From a checkpoint of a small transformer trained on Wikipedia: untied embeddings, 119M tokens.
Each number is 128 + 32 x the weight over its row's rms, rounded and kept within 0 to 255. Layers, rows and columns count from 0. Numbers have three digits each. The size before them is the row's rms in percent of the matrix's.

# v: layer 8 attention value, 64x64, rms 0.186, rows 36-63, columns 0-63
# o: layer 8 attention output (transposed), 64x64, rms 0.187, rows 36-63, columns 0-63
# up: layer 8 MLP up, 256x64, rms 0.184, rows 0-71, columns 0-63
# down: layer 8 MLP down (transposed), 256x64, rms 0.168, rows 0-71, columns 0-63
v36 092:081121116149185094134094144129172106163077168171097105113074134126116117098126116169184154114151110129141153180145125051127092122214171175138194147123146108132120091130142132104165085146102120
o36 096:121083100194099109085201147137124159079136080131160141191172193153139153141138128146101174182092136193107149156070148166147132139170128131166133182117137153155106165106112120126132165134138122
v37 117:195168146139111177144137130139142148145157059107069127155116145136131105138126106080111111050088102103157107105155127176129110166096093057102060137143071109160076101162144107145156137122122104
o37 098:116124107095125055090148058104144167159138111184114137111119089100141099133173140127115120163088145116151101123128185151150110041087131142176127087168120123085170179162105123078153138148120076
v38 114:141145145084135137063097129159143128109146189188093117124104122131109075126103150172107135089109084173105117150081119182133148111126072114155130147114070143112171169093070128165121037108135116
o38 095:104103171142091135153116190152074181143118155118102166084186105142134152111154166082115108148165188092131196113135146110143059104106152100101160107107171108143119094116181142094101175152112158
v39 125:126133163073116177110136123140119167128185105094072167150124108120134107147124132059115076122112185094139125099095115206106136142031100098114084127131062108149128109145128117166124142119173152
o39 111:123144111075152105161123046123094101153181148110137172080149077125178113193102139101128119142063084076148112088158117154124114113117109133150116114185081156086148149176107086109128109112123083
v40 121:118090052101131098096108126172126141194152136071136108079088152146127108124065105129081089083088151105070123130121110190153105103075115173092118103118099165151124130116171112132162093134168155
o40 102:086106172166145129119125115166131096181144109141093113152161162106232126147152140162116120125136137105165097191149153181120121076143161149134122203177119123142180092143128162151198135122124146
v41 100:119120137158108117114167138085122085122172072128148138180085152127136192114147136136149144204136110169159119079190127084169128152153093116096156156131184148102165104102149076098052122143102110
o41 102:111156061067120116170078148113152103096043099127158127157160167131072104110102141100164157123126148107123165120142077116108170100097179178160127163088094118187096176133144138090129133147108131
v42 124:119096108167100080135073130103123109163071101095150127114145147144118135061171124118152118145150166091154157191138138062149122125182199135096212091178187127117125112156133124109147154128125120
o42 109:122089083161158138169176181126137111116170123186138070119114204157151113145154139080109121124144043137102108105079145080112176154114124092150135162117129165100128157129079129134077120072109116
v43 095:091109138117145121023123114130173133129112193146120166111123143152115151216147135214115162186084110143087092129133164110118126118120099112157135139158110120156145165115094113155109101111061147
o43 107:124142080113117112231105176118112089096204105055124153127115112162145074081109145088085136112134110098118171151153090110149136152131172125093139159101132165141131106162167107112172142106164155
v44 078:156154114130122115135133108146102183118105114092158128104197131121161202123160097136078138129104095169110079045147168148117140141103120097183059079165155155143130173133133132174123169102084120
o44 097:154139121085177151143120111074166130164130117116115173190078069103103046111133181087097082125154153124090109119142160058161144131096124082112113117199113121114165123108117128138145076128150144
v45 109:124099127075151159101131111161108132136121157162168136108067122127111192156162155127089106202089053191139153170100135127117112096080120068099085127081087174143151166116102141148110110125151124
o45 104:127140162155069050146153148076138163119125115119114122145194114127173070074112186082178133069150157175154151146151111108157102116117125198097114125165147112122134101115165117118131128143064130
v46 092:153151147164076147178112129085145135113135065132105187154155144163099081121115138183134091067105114086157139188086147162097092125111162112069137129140150086158058138164120100103111144103123169
o46 099:119144121144162080139148170135098115139152107145158085090126169085209125156150075075133127105123131075113110086153080103164168062140118171173164142123140111054187133153119134159108110137147095
v47 085:174112125069129164090123116182143136153151176107133146101126126084117058096080116105142095064159153117130115125129125188128129100094106202146126162142029164098098131096130126144114073132121133
o47 086:114148131140117149136134087134088160100109068102061117118069117176198210185103147153113121144189121093161131132151167180167120100173156116135124125097116111121066111146142079146133128139161103
v48 108:147146145100097151153126112106115141111232094127132163118150114129145130192100090105121104133077167112117104070134122201133150122065092116098084171096073109140169152130117091175092168122122150
o48 108:101181173122145097078137053167094092139056113065144143113109083110128097136109135134107125118118120125130078073196105138126123113139124163131141088155127117098085072148200112134174102100150146
v49 111:128130177124122162084088128082153136066099166161046145105127140140125117085240088145130154158120112119167151178089118131074120128135167128161138120103125111122162162152140060120105119105113134
o49 098:149115070128107158151135118150091120143159113096154100125121119180118125138074128092191114183128148142097068076117158086158116167093111058126122109147126189158139118135088174167111201123076150
v50 073:141097071128155120097214134117094114155100055122154136173102154158113158122126110090134129086088146197168129108117123124111153161170130151073150115118138153198094107112113121142108173109051105
o50 100:133133200163126098140103101135136119138096061173101139115152106067131144126069117169175155187128115127088097188106189088140152114153102146111134135120070172115086111145090103139103189161132112
v51 090:097146158119137156099105125113077086131142148121097165096154159151142126099179064168144141187104127100072129104120126057215112145108122132095077139078129192136136123081154124128122064146118144
o51 108:146140134204159106131079138136140145138137117140142103133094097092109120132053123070120117088184128117139054173110163191091124114151097124112093091136166055113145166131126128168125185081143109
v52 099:054065105103185116059140110139106091192117094128132177136096150138106167135134149164126088123162146109076182185093090100126110122163115108132152147119161137120085178105132183114141164114163126
o52 112:170128154225106128152083104078105160150101111125108102150152148156201102147066058135134184138156117125129148176124148080150127159128152153077144125149137152121112154169104084122116095155078127
v53 114:141144125108166138113111135078105158109187043117072102116078177099120086073156099116141136125076093142145096100125091131096132165110113140165126156073075187166103120093141123133158065135146117
o53 097:104087157158090060091108161144155131101092095117125116119129117132148133133120142086118140135123156047077115199076152120172088152150150124107095168225127121116109159142143109160117198136130154
v54 083:094109153180086075155131137085136109130104139141177156140148154145113148094166153143115086082125169107140178181131124075101137133221168166102161122152186123140096102128086160098135163185142110
o54 095:084108101153172157180119177105106112088140125147130110110149175136121147108076090145141168142211081171151119095128149128187109151150129150126202143105125123082109061136148099120068093152143092
v55 089:150104140092173147094093134170119132124136104144058168100147089126144094159119145164165139171150097173090062112135148120173113144080158132165061105117073139131128135118163082129177056115088157
o55 085:142128157087126147135164127127106136141162101106108103128140108104206165059151122143067068103121204102135130124064155137110172112185096115125104105170113159131121189154118131118178129144122198
v56 102:141055132099152169122098130126147206139161124129124176073079152096120110095128197110164064122155134099145094139127110091120130102118146175183156121077126119116142123166140139126158040116148161
o56 104:124123136137118060173133123167070068140114076072133099173150145170166107146166096141074148083103116125147182107159145164112090129168099114100129131163100186149106174109104142111084094143133183
v57 112:135138096144130080110125146103135138090053153203162154134172150141126187127145141184157132102123027160146110156127154081107088108174188114143151112113155160123139196105144131126141136162115116
o57 097:151139157127098157145133143118124102160119128089102145122111194141090098093209130120141103160105208147145069110155118080210147147121123126133159161104157100153093128116104122119064167156104195
v58 089:105115134108129135140181141141067169106143093110171127152150124135130101123088106108126098055105210117106070109151098173083137135122126119171117107066138158179094129161168191125119186143175138
o58 095:115099148082124167129079118138151103215113104101119138113080151102118116179074115134090134169156073112142124162096112153184145165142102192132138105177054142163157136108079074151117135146132135
v59 074:146134187180098152185103166086167101132154152127090152120105156121122117104152132121121119084139162027147195157144122137114140150177132163106128135191101084127112056141113108105174109154153118
o59 092:122092094129156112087132117159047163099118158159120075116165118148174183089128164152141158130098106187203114080072154148120075108161167116162169144107116145097139111142157132166100102101146105
v60 086:112159140179108136153141134119154136166113123124090126123141132114153100113158097153129175118128085094195122081143172066197134130146140144151106080225153173118178137113116124082200155115098104
o60 090:134148123101137139111132153126102109116152132216115131145137062151102161155174142117118125136098173132134101102114090151101180133055130092113161179052121104182142085149177163148060141100111098
v61 102:101089127099120112081158126198160151153145136137121136123098120125119161148036146128091081122124147137053153109121134161109104140065035148124073129128088115083102129116140157149166089137173133
o61 097:092157131089161113181099085085108163131132162095111149132178127150134122165130094182117151068159170101172125129138087148129084091135167128153171129126193124131115183102176062100113103095107180
v62 095:139141143091140204119192118153114164124152085123114179141148131110142078109108136097159110110117203084114094062110113179122141153064108162156064096130085077132092084124130155147158115124124137
o62 104:169143135050158126125048085123136140143135081114125127175078101157128171178079117137066149147139138094121138109097213146129114080144094084126142119124116132152130125181108075110134169107170127
v63 116:116120101130102141162178152067098134138146116129220132095135154131124143143085081126119089133134131102179122141120144067138102115142075094109174164079150155075094186145154209132118178113124139
o63 108:088146169127114128096124138163157146119165127112061117139097141120122116151183148108134125116126083138066118165141058110148217131139158186127169092137093092151109131058152080098079111159091127
up0 086:082132119152101088133158146082093141148110155108145181119077160130141179165102134114127140119151197123085083107143135150125101156168204119107100109135088156180057128189091137127146169157084153
down0 093:172102153148130090148099059113115088089096165128105108089134067193166089180097097150134157136130133118124103103094190122124124119121166147061121144084145113128148078133136162166124096137075190
up1 110:135127103122091130122145120132134088158071145195069161195121126181102101119074131126109137157154139135110142110162159198126038124132107148140088145167178150159132147159090108077155143099102163
down1 105:110177093102136155164131197138117147119167103152132084126097112111165139163140129163080115043159118138148125132077118089112194143141157100131114154047112110135124087145202145104160113121130070
up2 094:114139106110073090181156073107152176080135081131132148179148139135145120105157141061095145132125116149132132112138163119042092097162137053114097093147176064150127117147129162100129112083129158
down2 102:173148120053139119099135209172072154138161155140141142134115120106143161155115150128096153134166107098116131175140117116126114123158137045116104057137146074092170122152197084105142090109134157
up3 104:110146110197139146143110115133154147107162115137122131155080152111159060089125160126121187115147208127093154176075128123139083131141121173121128205154116087123127114091152065137130171077135077
down3 100:139159139107114123068102113091129125183185072075102130090126101135119164095145108176136082122138155167141145113133115109082107127118091119062096149132154090121146154096118092178093094184048164
up4 111:116180151148066165102120083152133112139171118136109152119039094150090120163160066131083151158139122183179173131155128104098147182104125128112107130105137058123125105181124142163138153112073137
down4 111:139142081091130165146151255106099099098130120099078125126191110081139056121146146137125122201125129157102144129134125136156141077096094133106139144155089188120128153133147129092128104125162120
up5 101:118118154160147102127090085143106141132110109082112140046120130140175071168109202132147080136138159100136154165141163161097167157177107119108167130134062162089115182112128161110184166163112131
down5 097:125150111172117176153131141123122167151113080139190090039102140185110112147105116061142143098153171173094148127140069146127173129109084119137162068136116119086129121093116129115136135209126154
up6 113:149170185100122136067131159129115069060139161080142142132189099171159150130117110096109119172056099082158146123127105095122130187086135158117104081089169111124139191111141139131138161122160143
down6 104:066165123155129154098175168192092120143122114117160128080112104171137160163106200109123125150182103166101161175104115127106137083089104141117120187106163103175154115110204108141100118108169127
up7 102:086100108124097149136120132110074159135105182161143086156060132186169106077113163088102122094135133147116052072118117117129129164135114177152140092152077106202149184135101166117104136133133120
down7 101:124125086148084078093094128138100107107121131144126052160139070132126106155091111123126101164099110158127155175111091133126089151154121103123115097138132080074080095144159100106106158175163237
up8 097:137182177143146115107094059108143167139109161135127161055113208189152139104055145099092105115143129147133099102122092067169127126142142128131091067131161149111082122158123133181137117110141123
down8 105:133092122171130146129110203140191072137149108151115109216099189078122124136154104130130119098122110122110123094095112169170156090107154107095114114109132162140150081173112157174099134104176193
up9 108:107122121172140127150176128113063095147098118078086174128166061096166056140176117142092146145126131161135116152156113146129143153141063101089140161103167097193125120132134129184146088169102170
down9 104:169124065081129136138170123137138096086097147110118170145071100138119116139088080135168178152086116176133144086147161110129104095168095172073114115136077093110104117112100107145157140171133221
up10 102:067169160129146139128130137060122147065086175081093178202139098104112124092092164132146088154133079131139114166103105086187116120115109100082112159158138129110162130096145124156076140146139077
down10 107:125114125071113130139138169129099167174155135116110185118140126123202089195134165103133120101131176124121173139145041169139090141108129138117109166162068083134169152143160068127141117155182145
up11 088:075114138166203152141196105169085177158166099146100123085103119090153079132108159102167162145095153105088149099124103095148126085146089156089079109108109136135149175125132145114135171067168125
down11 094:170076187166092200158134117082145164152080075117160120197145139148165157096131112157121133140150171114120149118097169111096109120113131145152133092117174121147077120129077161140100092169077077
up12 092:102134156125097180163105105162113171077153126140139186162165079165108112169122119145095146150087116134169135117175146108127186143102155212061139119166122126142103087117183111105125076080154133
down12 093:120163125091121084112134136236153122112119183172088086090119158105079131174122141124161119119144116105100083153107172121120104114161145105133188092113149125143185073103098166088182122126097107
up13 093:157099140176100187129186131156122132109092131108120137162154140147190144122156131178103129107091164172153145103121145077167166101142175130087187080205175183123154081130139137089152119122101138
down13 093:087157140145139124102178133109094078139121126093099097100080159148172087148126171140127132048080120100069163132109109180119154138129167115097088120100069169148154125103111201104151139154087086
up14 101:126212133094109192154146145096083114125139098083155095145137170134146084097125070131165170165082100121144089103152150106096092119132155133098086154093182174110094137157144092159106173123155080
down14 102:175096086156150168090232092140132141101121132156148139120132076145111139138139119109153169084123205123103154082111134075161180119198122115115120106118122151150186138121085122108140174156097140
up15 105:057139187131156135132105110097059107104172151094133102055069163128132129127137069161100182166140168152134146167154125150129123203141147119138131135137123142131099107178060164144130097114152106
down15 102:146131067113151184133073196079156136062097139128086096120109138129137135112121106143166105137196116122148103160133161147200119147150175161130133150174088111187115109148090096119149071164140122
up16 090:097128148182045171143138121156139117137111067159134173092103129131155185109129077112098097130130101114163141094135153121168204116095110102088173134184168113117178083124072117119158137111091128
down16 092:114160154178141114080080206119163134118127126157075128142137109096165098130133175123085118106100186168143096143154106150077150124171124152173069163125082173194114150134144085086129087118121125
up17 112:108098144164100151133123117170113136138089132170095113169135134149113062089079198163131084129140110148154105088142119120102097170078074114170145161110176145136092136199073114116084111085144081
down17 104:136157133121118129147159158160157181113109208137119122131097172165142072134113167196097109114042120109101085116083086134115158158130077114112108090111186112153154096152160100108111073102135101
up18 103:088112071084181181139143091079166140186115135083168063123081153142125141175121095117161118105145101122120090138123109112134084074100160128160103106121154125137104149153150128120064143111208165
down18 103:121175164161099099095130122151098124114127072139098153162151084113208097087158130083127104157107161115165134115170138199141129167179156087083138123105161116075149111110066132115185085143124110
up19 097:168142135140151167144166096171144040136122145180164141115130115078117121132206108150095133136146119108176176130073146108120093120128101078149169072152172085074139171082138113142142138097143103
down19 100:093071103144053048179159164121124150096157093133132086123114099170104114104098155104177140129124150140082176096150137081154166142145148149106130136132161173066107098123150126163142080123145184
up20 095:119195131155161126090162085127152100124178115160125187153100074140148078135145175194132118172198122169136098164116166109113103103140111113160093157169097128102097169094078149139118182128153121
down20 096:126154131110139141136133141195129086170125079140139110143066149104149107108138163169101126171161056233142145097119118077144113161106128146202099126120178135159143126111126157089136140164176151
up21 099:121089160191132158122118107097077130070141199103155145110085105119158140150136125134113085095125103078164159126150102157191141137184175139124156093083107157126099100114159119071121124079075077
down21 097:057127126081151096118138104150119134122151114078087184068125133126088226188160102128110148133087121148152157133131083080147095141137159090169088136080109145143159102139139157096134140116082170
up22 106:089085118181141093140118110103092081147147205082154135140138104110138133106187122148113131172121116075112095177140151199106102169082061106164111131125094166115139098141064144137118106156154165
down22 103:167109064136166161090135125113194131110143148149130116155148106090096123179152128146142128110191127089155122102161160176161121125126117114153151166168090138177065132114102179034133176140131166
up23 098:204125180153154177118072114112123152115096114150172129090122136103139147164138091135121168165129209132155126151132149099085099123103166080127130120141163118180088182123125146103150149146185049
down23 095:134108138138132110160098133074142130088082131136127134171130139077180089175114150131053126082169097111128118161147163124124099050177102115143122141169161100084086123170161138107187128053139122
up24 100:137084185198197116100123100112155158144145073106109128130188119109150105136153102171094150133165184187115155072132151056158193113138120147127103105156150171117127152154157121087129129128152123
down24 100:116176124151177142102103164130065074139139165165096120111155116146146132098140118119103155134104063076180150133099137114157120121086156111134120090082112112086113154134046165068141186176162102
up25 086:181178098166151114180063133139142106161076100121170119108132063137163106071084090116179105138088092111108120182138119111155122153149133115110106153135141126111059108158119112133114078056098108
down25 094:101154154118130128073127226128089130118142071103151117163137107173176100069101127167132142099158101092124154140147103186189116148139131149166108150135157174069147093155133175115106141129069140
up26 097:158141137146143131137153118161074154159126092106094077168145021120149153087099112080077105148110098136105150085190144095065137070103114134124120093132169130124129125081143178161138104120163146
down26 096:199172145120182166118115104080167155120134155132155119147191158082109166155150173129122149078108115078113166122133141147161137125055109122095094105079120093163150172073146115134083171153143103
up27 102:141153108087102157201167132143135078128153162139127114157108115163138142087102140063094118123123082066118131091069126118142145184069158116085109077096088154096135143176147174106148147120066131
down27 099:118093159121072112201179102124077094135089154091145143125128100228112125130098131148084165157132156139154127168125112099110108146093134103138083124160082061134108103135070128169158162115129090
up28 091:114098186135184135143092105145131109143093088080139175152057147162133143118119118118140167107133111125176171156138123128105126092096104119101174103112242145153164194169129177136156108137136131
down28 094:142098101121078193110075175106097097061134147120112104142170140129101112135064114115089073107149099128127126120156122159088138123063099114104177094142121145069100111101146140155131102170197178
up29 111:138189085164097150083204100137100137078165109134111128083130136094137053110128163134131159135098108144155095088192177155166141172166152109132139125138114204155131106107135097138098117080099134
down29 107:030147148133142168124150078110125138090140160123122146171145084122114085142144073097167158104080159157138146135128168166101151133132150131094136107190207116166174108134119101080179106097153112
up30 104:146144135124174207193138128101192159095173085116166118111096116138128100156130158096125150126142108092126100162102128077133136120110094114130144111162099129154173183127208143128120162091046160
down30 104:074191130171123119105148073107124090137102132170133178131149077155163104116129101116153119121141190112193115108130165135080109097120140164202148171146156089125049074130132128124129153166155106
up31 098:159127095160144102118108061142082084116073148093063171103122189191145117081113139114158119143153176123081131120184103074153082118118127126101147110160125146159117093131139158141152128108199162
down31 096:142140095123141140098058142143153100144193109189132100135140159106164088132157090139167155117067164114105046076117133103196116154065162164099142129153113138155112127148103131129187091117138152
up32 089:121132168165084167123130065122138093168106081129145129165145089157142085128128054184170105074117179121129161101142152067122154106105125144181106177152155144107141135184090117126132100067129097
down32 092:125153115152181142182129099070081148079124148117107124127100082176181037139146148113133159091167164106152128114126147156082130083107126113175110112109109151149117183141132102113144135191123056
up33 091:112103131137140163161139120106119125167118142115069174154139081104174155070101131080120121142103119160139177082181113172123164141099173052147151153174091082135095082113143092104197125145144095
down33 092:103080126077104122101131174103115142154150099160166124125122196094154113127092125105099122086121168147131078042166190100137130072110107100193173144109119167112106129109180150109081131101141157
up34 106:154143141143145187133159087191116134141080136148130123132132143138161115125192113151114145139122124183190146057126117107113180127163148049065148098164096142087153146132107151070102170166091127
down34 108:080139145185149182163129158101117082142118149079101105120127171183130096105091123155117189073103157136101177125075079102167112107117140136137127127102119177126122134030080144111136158138107156
up35 082:114119113094147142120153117168139136103086186092120145124139088141189089194128135160161168095215127162142148107166160188126196108109168139146145133173094183133155102150101118146110157157170141
down35 084:132128154190187156038119157102127086072091109115153109132103141158140091163100158137134137114230096109157154090154130076067089145116146109150106111118133092141105111127123154152131136093156095
up36 089:182078154146125082166145051149092146180164092109126120137123132122146158138156106137190075128142139142096173171164193129149136137163141161193159143164153183124120138178102137134107142121134069
down36 096:159120127160135126141069201114100182161099149114118148108108102116167088173114177168135109075155111102091155215181087102082173095107131139109104167098152066139118154146137114129160139141134137
up37 093:068138139070201091129162107077110167152125144148125158192152151134104088092139137125087130125164180141127154108104188127158125152110132086141074121111199154147128087143176125162133137073128086
down37 098:089124101081068158141105193149114184102095087208134131094114121112168117184132129132144114104145073116151200125111145119084120102174157154128122156156113163114145177140099127143162181073141116
up38 093:120169182186157131101146130082141153142143145122151143101078127119153117105133121110112193208134155164118133121182174095114157096116153067096113147180193149151151110140114064108132188149164132
down38 096:152175168150107152161144072133070131152113093111103151170136078174180147109131152145105134161109152135152109129148196121136091147206142101157123169165187138122123129130112143039113128126184102
up39 107:115102174077164176099150100118134130138181168128149142139168134156117132143116111131088205159126081074122156139171194070121072154116125053140105148124111140133170167163140124113115136138091069
down39 105:094089135113114143106192125090138193168179125175134155110141099143130106075083122148096102127108160213129129092113202090110112114118172146155140177131120140167177177150107129116173100127165150
up40 102:145184116142152104096139113126105080157125122161160099205188136143095119142133146138128082084113114134151089184085125102126160106160144134113063064108117181148143098131136184071152154119120060
down40 099:174122102083168059070090140064093177133109126123154134147096119139136141118134131159165164185096089152154198146145087087130115144098179110145156169150114092155118089155134133162064095138142144
up41 093:122138135166118081104153125082147122122048090142133109101156158114127104120158145129191104157132136077132130096191186115129151081143130123069143120197102119072145148142050107157191131133100117
down41 094:123159173143113072135150183104109123124154104127081112101162108171101117188101149115110147132102150135098102118091132197130070135125097150088129209161155147175129120143113154053134056100137158
up42 086:165157134181181163138070078122102123142102076161135150159131153126147130113054186119104145137119195142136186135077130125123151134103159080159098196123128143143123109147162183176155155166126128
down42 089:109127112137131123121058168144158093090166105117097127102119143135155174136093162205159051087157059142075130135149120119132184126134135098138123109129135161117084144159189066127171165121100148
up43 114:093159168214125095124098126139096171109158117148169131123127074121133128172147141152096119181153198094135175165120187132112125082165085104152109112108075098139148184089092145105084134109119160
down43 106:127129127094209111103173143119131100114145156162162124088121179122117110088100126142160161124187086228123122103084110081131105178153095159154173098142161161109089061106133128122142138105100110
up44 100:098176130110110108110121105136174150157141134143211163148162155175164142138165145123180104097152091129095127112164115148107136196093108175090086099139133142145059122166088102164083200131134110
down44 106:145105141141119156194162185107198172090129133141125153099159204143103148134129159093179113140107163092081145085068068139095158183123090103146135104129106115116138118140126156175099142095113171
up45 090:087174150103164125036106121137170121104125156142180164099164096167148109107140152166106176077159198147110126126110106100160108164157168150147086189150147106107110142114131093160153144118148069
down45 093:141101134112130202168142198134150180177097145146149149141141107105138136180177058153134100138153061153159129161123104121155097118109094067123078178115166131124115144113108145090114157182171107
up46 109:156161134106122103097125110131144139111127123135039163104146196116186177135169110146133122098084069104128098059118130089111176110131179108139123118163147086129076114118086119141115139126194064
down46 105:091089110093062106121113132121144088163208180141105155147179123080134106166097078117145163154123142131097154108113122114099116131202145162111138123146151152115119163135084181162078163062155153
up47 099:139127188156106147152161101155132128155133136088169101114124137130141120206123131149110162119189069068175153149195089147099107104142079125111098097155187097103105098177087148132132106076129087
down47 096:138114172106142042158183140114176118113098125143147122093137154101103070090181133050110126119134119161108158216130117096181143109152095139132097097160147116125118164127205131143092138142128135
up48 085:118111149044152148169136123135123122140129132113071134167070097106153128086133110079130100102108145107143102063164195174181127175150180183129141168124160149108135130140111098080160097135077150
down48 093:140125168079099100132136158153127118154112057126122112130088181105058094133186118106152110139214149186194146139122145126162157169119137137113135094174122154058097158143166132147117156097136152
up49 105:178128173154208118079174122076207106111156099095142122138129114132125152135104168181116101074171159117113075069140129145138113129104062139176123126138125134085142137135083170135111083137149110
down49 107:110094157113104116049130191184087114099134176147157107157184070096096115106182115091107132161173080132138112079108153081125079149151138122119150138165139167139100115079105124121114164172112097
up50 091:160137149139108132094150108121144142077181125212107147095114123171138122165160046114142125158121079128158174124094140078148179145068091116140090112114145124104089148162096169154169154099162077
down50 091:131106150113097134194182187110087062136158198127117112112156116052147127168112105188152113122161106140073158163069145171129131106119093137122147089128096152136117138114156092110062137108124146
up51 103:119115197102145133140128097127099162163109123164110105126095136127146136110121120085134191154138089151139101144175164076198099159183130102124111138050077135133087097116071068120172127157164162
down51 106:105142158114123108138131080134164148136139110136085157177100103149031154125146162125107131183183165079140171154093127163134096066183158148106152127085161141166169096125123097181080152129150136
up52 095:102137140154141129135122130150110168070118093181058124141119107128104099101148181102162112115164121177150112135073178094142117158095133125069135184081153104142147165202152138077173135119074162
down52 097:030142161092118073104110064153113119106098153114146106129127146117127098166133088137103087123173147155085140105142126212109074150065125122135175113139089152115124129150055091132130139101135101
up53 088:189107173074105061097156100165087133129125121095101148105139129199143168108130154108072109155102159138152086119210115154099139120095126126109113147077085111128143104131086137074157127153069115
down53 093:156091059152125136146121183156082124181191140129134072145168136135182100128156095163147085060104074116129164124153175129118143165112137119141174205104135141119169119152092113134143125103120173
up54 100:109156125085121149148172083122136127125132134131088095131078159141144126212111173127105084131079134131113130149154099110148201100164106088118119098054153195098124193159130140105066092154123124
down54 098:147095112081168116124113094087139159160088136131156156167103192150120112127180134080102059161116136107129208141145056197097123144118145134137155146101149090139105190148100099129167159122106152
up55 100:143219164136176178154122069149105149119096116180135081113112126158151114138144124093135136123120111095108152158132143123122136138160092167185090111078127170088139165100113130174101042178161108
down55 101:128098116134120065111086142105133129063145152119110107114043069171194142170076145136171122087157154083124128095111152168118138130117136168159127108120071143160062153158182095114133128141143152
up56 112:080117137196140147096132131132124123118081098160149119098142092136137158110140131069131065158175140140163141051126141127151118119171112209128075136148085060099173075160089112139128158101109116
down56 107:152096110083130181085145120096143074140109087126124097166115200121083161118160118098112168154049102072115120150128083187146130107124094123077114161136131147178084132118083181143162096145116122
up57 103:119143160126086194076136133143128186151145109077112117092044127160142118150068115105086145166128136136103098097138124120100132160084069140175173151064125112133124118161082118140108151064103161
down57 099:152099066120090044182092172060116154121123173113115125154126096153121085191132090164133108161098112123079143140133101109160137069141156080086127158153128098165139096114133136131086137174093109
up58 111:184107131120088117122140123096119114103134100100123151106165138150157172121171206157109103214113108123068093163156175100110088130110153178154141141087094129063177109150130150184135108111101095
down58 108:157074180163130129179139111151071142120160118163120104098114138174113187152109125171089160169153131128071046105126157159125138128147116108128145162077125174139102146106165144149100139222143119
up59 098:104138138123088164118154118124117105090134066101136151209104082138161123093048139065101120105079151134193120142117176155129160168124111040122129131131165129131098149125153150191136115157124129
down59 101:106165145194074135153149208118148101082118122097127137147118117149090123148094135201124146120142158115136103106161083068100127180123152121136143120162132122103092118135080125084083118113223169
up60 102:124096079085115125131126099137095147128159075159115089137114180185116139148126108157139135127097112094113141105143167094128117197063138144064138124156159165114097162203121063077114059130130138
down60 104:182160173196107100121164168187136123090150132127128151162112109081123188129172148132099085143132100127135153088135094135183177100119184114190156126138181094111167129120124133121096156164104069
up61 106:104178095159103143076115114154154076192117108104115125124081082077138130129134127149164163124117168146129135153135121061164097110168125117108134106096102161074064151130102187156065142156164076
down61 102:165126079108102094140125114132052153125116189151100183039086126175141129175174158113119092101179117121112156136110114132146101113073160120143110102152177072096158134177145099137132130159115160
up62 111:094132108106151088097211128115146138149094096108154118143127111123126066099162116152051175105215193123119082111140161133116144156118130126081117176111173116194119134152098121145127084093134136
down62 106:101160133120087181162139171142146133070079146167105151101111110082083148169131109101134112123144149098141132204128168101152107113135196160147088113082093111105152144123117101128180202154127191
up63 106:115131114081109120165136131151093104059099163146164124105124048165136139096157142136171129186186157157135144121139135101167152149145089146196166088148160117130139114152112193185177130073138132
down63 100:153119169155164128127129181113085149109154113118163110050096140211145209132135102127139157152132116111135128122034148105097118147133121101043168122122090176133095150112137110145148106100112137
up64 112:145179120154112120139123133169092125149135126048092115129158165138144104090169076195149081117120101190129101073135163107080114087080146125164125118191155103145146152148119109123147201090102150
down64 108:168085140112130187136112136126176092047132141088145178141123129139142137155084130140158143115136159117149162085139077078113098078135091143090128115120125152149121231187139141159160154126183110
up65 110:144080109123140127159074097087132156103114101111101077148152064156140133155135131145185113144107161054182092158126122085143076192074182125108106099115132113084106117114092088127087167153153127
down65 106:091080152131146103121057116096140125179139132122059128129113157139171159153134090125135139053073083162179135175095144158116109101113177120182108135113179136117149145133090148173133178115127069
up66 099:120205130114166117145105150106146103159096167153133136158145131071159066174153129111123133101114125141149066135109143074108165194101097092142164151095128165105045130097165118086144162121140076
down66 099:228090129082174131178106126100157130112099141158130095111076137123151174123118141158135138116103088223098189114158138168109105140107126185121127168115144137160088154164134147089105097155107137
up67 108:157165160172177153093086128103114148151155181182079117088135113145145157135079093125168198159101085097117098144146150094170117119123092096149106111136104136142085133095144198079147125064107154
down67 108:133078174137167154044132087142121147073111073165107155175156145123144095101191135148097122106131125140148150068154065139112081101146111171150116123154121183117112145134076074155134126088095129
up68 107:130112113120110138123168119046155162135097155090100155125166106174102128107136168169122079141150049141094084126140124154169135183150182113115092054106157159163124179158094181119115107107133132
down68 103:129179118104128127138116130134122158141164151095128104139117210110130122131140067061148087162165131159119122111158098137002087138134178168102147133101166121098113115161119113162123141148084077
up69 090:143118133132118162119195062063123139089104117118096183188089100139114127136093141126091105132154107168123127137128106077169101147085145117137048153091144148111125172144116106079107090168058102
down69 093:091175096104134110153161091166133085159191143184143137047121091118065118154147160179122166151142116150145069097095135105156122116118146142163192144122133073117122105121124077172168130152119096
up70 097:091128127156096172098128146112152091125113095056088138154155103211178132091111100137180103156098179092203108136167184164134157124100106104175127129109192122124113141123089141144154122160117119
down70 099:117196149145110155111079172127152167118140093092112132157126104194204107114129140188091129143163193107156138135120133101093081095134114097094097153089122113127125107102077179071148083166109124
up71 109:085073084147090176108136064163120122145119066152136183134115101125159168131147185103078078086094097125112145088123112125135199145101115146150171105122160078169131113160126082134125100158087116
down71 110:132097141103078153165142160145194151098164068142132132147175212099107087096102157096130145123145140164136126101139094108111092132105104075181114139164144151132097175122090078112150110188141070